Each number is 128 + 32 x the weight over its row's rms, rounded and kept within 0 to 255. Layers, rows and columns count from 0. The size above them is the row's rms in percent of the matrix's.

# layer 10 MLP down (transposed), 192x64, rms 0.225, rows 127-143, columns 0-63
size [ 80 106  86  69  94 120  75 109  18  71  73 110 123  76 112 109  77]
[[ 83 112 123 162 144 218 145  84 141  79  59 146 144 184  99 132 132 191 147 118 128 102 167 173 146 146 141 149 112  81  97 169 185 144 138 139  90 113 166  78 125 178 140 132 143 149 150 125  96  96 132 175  95 131 142  94 100 110 175 124 123 148 115 102]
 [ 91 118 132 181 158 128 107 104 149 108 121  68  86 133  78 119 150 129 130 171  78  89 124  87  92 112 133 137 143  74  94  82 138 147 101 102 114 116 124 182 117 134 124 153 147 113 170 115 159  94  99 120 118 134  77 164  67  83 164 215 142 115 182 159]
 [123 104 103 138 135 146 145 112 138 132  96 178 136 127 128  90 113 164 166  78 130 152 201 159 113 100 169 134 182 143 129  99 125 188 146 119 114 152 115 119  82 174 150 107 102 134 177 116 108 145 125 147 180 158 173 120 230  82 156  97  97  84 105 163]
 [102 117 179 175 127 196 171  84 149 145  67 102 102 146 142 121 122 181  87  86 116 208 156 127 106 200  89 109 157  99 155  90 163 141 129 152 121 112 130  99  86 148 111 138 197 143 162 104 143 104  78 129 109 146 161 102 105 102 120 116 146 145 133 137]
 [117 160 141 125 114 158 107  97 127  58 160 103 111 164 111 119 120 110 112  95 127 139  58 141 175 143 159  92 141  96 102 130 130  95  98 137 103 157 163  98  78 160 100  87 146 140 103 159 219  44 130 108 107 114 122  83  66 138 113 157 149 164 156 124]
 [180  77 147 132 101  83 133 109 175 197 105 169 138 124 142 143 172 122 162  59 119 133 128 131 132 137 121  78 165 146 141 108 208 147 100 133 128 108 169 137 121 105 156 180 115 112  89 159 135 159 111 127 163 187 120 167 169  90 186 123 159 121 135  84]
 [101 114  98  88 137  91 146 187 131 108 115 112 153 139 137 158 102 111  66 190 136  59  89 172  47 133  94 106  97 171  76 149 151 145 124 121 122 162 135 136 145  94 160 153 125 126 124 158 123  73 147 112 153 162 158 134 178  70 104 159 166 145 108 158]
 [ 99 152  92 119 132 104  71 154 202 134 128 204  73 145 139 163 130  71 112 112 109 176  85 114  66 187 131 145 135 132 131 148  90  78 148 125 124 147 150 126 153  99  96 142 176 147 106 135 119 189 121 115 104 114 126 153  88 167  87 136 153  92  85 113]
 [144 161 122 132 134 146 165 145 158 133  64 169 117 114 112 173 210 156 117 107 134 176 171  60 166 104 119 147 116 110 131 156 138 133 128 119 122  83 133 123  93 245 153 109 149 178 109  84 124  84 107 154 144 111 122 121 142 102  83 118 150 126 108  97]
 [163 119 121  99 115 103 141 192  84 137 219  90  94 103 143 137 107  54 116 199 117 104 162  74 113 130 149 110 156 157 134 149 103  97  84 119 142 127 102 154 182  73 115 124 126 110  93  89 135 138 109 112 125 101 145 155 182 112  77 116  91 156 116 146]
 [106 121 144 141 131 149 128  43 137 108  92 170 153 144  96 132 102 177 180  77  87 182 168 185 147 162 105 145 146  79 128 150 155 152 146 132  92 162 155  85  80 179  88 137 152 118 135 154 144 102  96 137  81 152 166  92  77 143 110 160  93 122 148 120]
 [ 84 121 111  78 115  87 177 143 118 165 143 150 115 133 138 138 157 129  93  81 152 168 189 146 169 134  75  98 111 139 113 161 141 147 119 117 171 149 128 114 131 150 102 156 169 132 119 128 119 119 143 140 146 140 123 181 255  83 180  76 130 164 126 126]
 [109  91 105 140 107 112 109 132 202 114  96 115  63 131 110 181 147 108 157 122 110 144 100  85  32 117 107 133 138 159 104 174 147 117 147 132  81 148 141  96 106 137 113 153 162  96 153 162 155 130 109 148  93 150 121 177 130 174  57 186  96 103 161 108]
 [ 83 135  57 157  99 102 185 181 116 199 121 158  92  69 211 156 164 125 133 100 113 109 162 153 115 112 118 148 103 135 109 110 136 163 102 108 175 105  93 128 109 144 105 103 110 130 149  81 111 143 114 140 174 105 138 174 190 150 143 112 118 103  90 155]
 [201 106 146 136 159 155 123 104 191  98  96 163  76 202 141 100 148 112 165 142 156 145 162 168 144 122 141  91 141 146 149  64  97  91 130 132 133 123 112 141  30  66 137 140 112 126 119 137 113 128 182 161  94 137 131 134 141  93 142 148 174 158 116 107]
 [156 115  82 114 191 102  80 142 129 126 115 104 161 144 160 114  77 193 101 142 103 114 132 143 129 180 108 120 129 145 116 100 174 100 122 122  71  80 149 168 133 120 160 171 129  80  55 176 154  85 103 174 133 125  81 146 111 130 137  83 162 159 179 118]
 [112 151 137 169 136 169 151 103  89 132  90 143 209 200 129 123 111 148 182  93 134 156 183 145 177 141 113 198 108 154 124 139 112 129 121 102 114 117 191 131 111  82 155 108 123 103 162 106 104  79  92 185 135 117 149 126  89  69 145 145 149 133 154  92]]
# layer 10 MLP gate, 192x64, rms 0.287, rows 128-143, columns 0-63
size [ 98 105  76 105 112  80  98  20  99 101 100 119 102 103  79 102]
[[ 94 110 138 168 146 135 140 142 130 126 130  97 101 204 116 172 105 160  66 163 131 125 133  98 116  59 141 119 156  77 127  58 154 150 179 131 155 127 172 196  96 184 105  90  98 143 144  82 107 135  98 131 162 100 140 136 125 135 178 190 142 134 133 114]
 [147 144 162  96  58 115  93 139 163 177 178 133 101 130 119 103  75  83  93 144 121  66 157 113 147 115  96 139 144 139 104 158  99  98  83 140  88 126 101 132 196  86 195 131 143 110 125 132 159 132  97 121 128  95  99 118 138 197  96 112 152 194 156 121]
 [100 185 179 100 195 170 133  82 121  98 131 111 113 141 129 184 105 129  66 128  95 155 175 125 165 129 103 168 110 171 122 123 226 179 185 154 145 103 111 129 115  61 110 142 157 143 127 123 163 125 166 126 170 155 140 125 142 128 110 141 135 129 130 158]
 [ 87  98 169 115 188 127 156  93 190 158  81 146  94 129  99 170 155 153 140 114 114 191 147 122 137 170  95 123 148 127 180 168 139 118 147 102 137 212 169 151  99 141 179 151 133  75  82 108  96 118 136 128 104 106  91 137 132 173 154  76 104 127 150 115]
 [126 101  38 149 125 131 131 128 134 156  91  96 174 147 115  86 110 116 116 120 137 111 137 149 124 175 154 112 129 162 176  79 113 116 213 123 142 125  89  62 109 150 111 127 115  88 126 100 146  94 168 176  91 112 142 129 156  80 155  69 195 121  92 113]
 [153 126  72 145 147  86 130 129 163 126 114 163 164 207 127 138 139 110 188 136 163 194  88 107 199 208 159 156 188 149 117 170 125 123 157 127 154  87 149 163 142 131  67 138 143 105  91 152 131 110 133 161 175 111 145 144 101 117 116 116 123  96 127 124]
 [149 110 117 128 139 130 178  70  86 127 111 109 127 162 124  79 110 182 177 121 123  63 151 140 208 126 122 118 174 183 138 133  88 137 214 133 158 135 138 142 165 142 144 143 105  84 116 180 125 111 100 137 111 135 169  78 178  96 131 104  87 136 104 149]
 [ 82 118 139 107 159 109 142 121 137 164  92 112 109 152  83 109 132 152 119 147 112 140 166 157  71 163 154 119 142 119 127 105 114 171  90 214  82 155 128  67 105  92 101 205 118 101 103  99 145 183  75 151 138 141 129 204 128 146 137 127  88 141 164 155]
 [ 92 126 161 158  99 127 148 133 133  84  17 153 138 169 137 111 148 159 179 130 143 105 156 164 154 174 146 156 173 139 154 165 185 154 135 156 140 120 123  84 143  96 152 195 132 125  78 122 152 115 101 132 155 161 140 180  97 158 109 184 142 150 138 160]
 [123 125 112 117  79 142 105  61 197  97 151 103 131 202 129  88  88 129  65 126 158 112 198 120 147 143 109  94 121 114  37 107 157 147 126 141 143  94 147 142 161 135 119 146 148 171 164 112 128 159  94 103 102 123 149 118 184 138  92 172 162 119 137 115]
 [ 53 118 125 115 138 181 110  89 124 106  61 143 141 126 115 120 124 151 112  52  86 139 166 174 176 166 104 180 107 117  97 120 106 177 121  74 125 189 136 113 142 157  90 176  69  83  90 137 136 161 155  95 129 127 142 144 107 118 139 114 112 145 121  82]
 [132 121 104 116 141 157 116 133 109 159  87 129  96 141 138  77 175 141 194 132  91 147 159 102 215 103  69 114 131 124 153 121  78 150 126 108 116 184  81 178 169  97 152 119 162 146 168 118 139 121 134  58 175  90 175 112 162 156 131 131 174 125 144 109]
 [140  95 157  71 129 162 118  79 110  78 152 103 141 137 117  77  63 148 134 127 143 134  76 128 134 116 122 103 154 118 172 155  99 113 146 113 111 105 143 106 173  80 169 167 142 149 107  68 154 157 117 153 105 105 160 142 124  93  77 166 216 147 174 176]
 [169 100 141 173 153 141 103 141 138 106  85 178  94 151 143 145 116  87 144 134  88 212 178 148  84 123 129 109 114  91 140  73 128  79 149 104 168 101 145 112  63 157 166 149  99  74 114 146  52 140 100 156 126 108 113 103 169 161 143 127 132 115 143  87]
 [101 123 110 132 174 128  88 134 140 143  90 113 136 141 178 145  94 164 109  88 122 158  58 212  97 153 142 127 161 161 117 135 163 172 110  83 131 169 156 173 115 138 117 173 122  94  77 121 113  64 126 148 132 113 105 164 151  94 123 106 187 135 199 145]
 [102 147 157 160  97 123 115 160 138 115  97 170 163 193 130  88 139 111 131 111 105  80 136  83 167  98 111 185 180 138 155 178  66 120 132 102  85 130  99 159 130 111 195 120 116 118  79 129 110 111  73 150 130  93 136 115 105  85 135 103  83 107 176 187]]
# layer 10 MLP up, 192x64, rms 0.286, rows 128-143, columns 0-63
size [ 91 104  79 101 109  87  95  21 111 109  99 109 115 105  85 102]
[[151 143 116  80  94 145 189 127  86 168 134 160 187 119 108 128 142 121 107 149 164 124 154 124 171 125 104 145 110 164 137 192 146 130 131 145 140  66 156 110 111 111 137 109 136 134 113 160 108 106  94 156 139 160 117 107 197  78 144  44  86 204  97  90]
 [170 139 111 165 200  66 119 144  64 170 135 125 135  74  94 123 122 125  92 162 182 102  74  98 132 150  77 126 170 118 152 138 152 106 123 151 122 117 131 145 100  87 137  91 169  94 126 131 197 168 132 110 117 114 158 132  82 116  67 160  84 135 111 161]
 [142 128  92 139  66 121 147 142 135 158 175 122 107  69 109 117 164 132 146 161 140  76  51 172 137 118 174  84 132 119 143 120  66  84 166 107 129 166 129 131 105 190 169 128 107 119 121 151 114  76  88 148  97 112 181 117 112  79 134 112 133  94  76  92]
 [129  93 103 128 187  96 112 189 164  94  94 172 103 194 142 151 173 140 146 140 128 138  98 112 114 103 106  98 116 123  64  69 182 137 150 108 149  65 169 129  86 126 109  82 115  97 101 100 125  90 162 137 123 134 175  99  90 174 144 134  94  83 145 109]
 [100 109 164 140 163 149 102 132 159 114 164 128 126  72 126 104 131 122 180 190 200  87 166 131  98 183  55 161 104 129 122  98 162 103 163 136  84 136 177 134 115 175 140 121 145 167 103 136 162 122 164 131 113 208 177 115 119 120 155 131  98 129  94 151]
 [163 126 114 166  96 130 151  76  91 147  98 157 131 121 150 120 128 125 151 137 156 128 103 115 162 223  88 166 166 143 128 161 117 132 221 134 171 119  81 202  95 143 144 154 138 151 109 105 111 114 123 196 119 105  83 121 133  95 143  91 162  97 107 157]
 [119 141 128  85 140 106 197 153 150  93 109 207  91 142  84 106 136 116 121  86 105 120 114  69  99 145 160  98  83 123 117 156  77 101 134  76 121 110 133 149 121  93  48 122 108 123 161 123  76  80  59 132  99 137 157 134 124  99  90  98 111  97 140 112]
 [ 76  94 105 162  56 134 108 108 163 101 153 142 112 115 144  90 132 177 111 143 153 155 140  94 116 151  90 166 108 147 118  72  69 116 121 165  73 140 123 112  96 167 133 189 136  64 118  79  91 111  98 182 149 102  85 165 113 109 104 100  77 111 132 135]
 [ 78 181 176 164  93 129 147 144 143 112  88 122 151 156 133 144 131 142 163 129 117 127 137 150 180 153 173 135 188 131 154 166 208 159 125 157 150  90 130 135 161 103  98 109 126 145  70 134 100 166 128 182  98 125 136  75 165 174 116 141 183 101 172 180]
 [151 133  96 140 148 137 132 163  81 152 138 115 155  76 155 112 132 165 216 184 121 158  66 116  52  89 146 104 174 114 167 146  74 121 140 151 193 104 128 158 129  99 170 118 103 117  60 139 141 150 158 129 111 155 139 118  97 136 111  85 121 132 166 138]
 [154 108  92 129 136  96  99 142 114 197 101 131 152  94  89 117 118 162 161 154 167  87 165  68 102 165 102  87 140  76 147 171 131 126 187 142  53 125 173 141 122 101 177 127 158 121 119 142 172 130 141 101 118 112 148 109 140 138 185 172 110 102  73  83]
 [140 140  96 120  39 174 150 121 163 155  99 105  99 134 145 191 177 116 165 142 128 157  84 106  97 141  73 147 112 128 105  64 109 171 107 124  85 168 158 124  79  98 122 110 119 128 139 145 119 174 123 137 160 121 178 113  58  84 113 153 153  80 144 125]
 [142 167 148 140  87 133  68 143 113 153 125 138 148 177 130 172 136 128 134 172 159 125 156  87 122 181 138 122 142 158 118  86 173 110 120 171 140 183 145 136 119 140 137 107 111 109 173 222 114  82 119  78 109 152 123 146  76 144 181  69  85 126 121  71]
 [142 102 121 157 158 127 141 126 100 104  58 164 181 121 146 159 125 116 155 121 168 210 166 105 113 166 161 162 114 139 137 107 161  95 208 135 159  73 162 146  72 176 141 119 164 169 147 133 110  94 125 113 176  87  70 105 150 113  91 113 136 141 129 121]
 [134 149 131 127 110 136 119 135  99  99 131 151 103 163  70 137 151 141 192 157 109 104 139 124 109 102  93 153 142  76 107 160  87 129 121 126 146 190  98  80  96 148  85 128 158 228 165  89  90 158 169 156 132 132 196  90 173 106 138 169 114 166 121 141]
 [122  77 110  63 164 123  99 100 139 158 157 118 111 144  82 157  92 116  93  98 153 139 126 116 118 144 155 122 129 120 116 121 217 139  90 160 103 127  94 183 125 177 169  95 124 122 156 101 178 167 192  76 144 120 158 192 128 190 158 118 129 128  97 136]]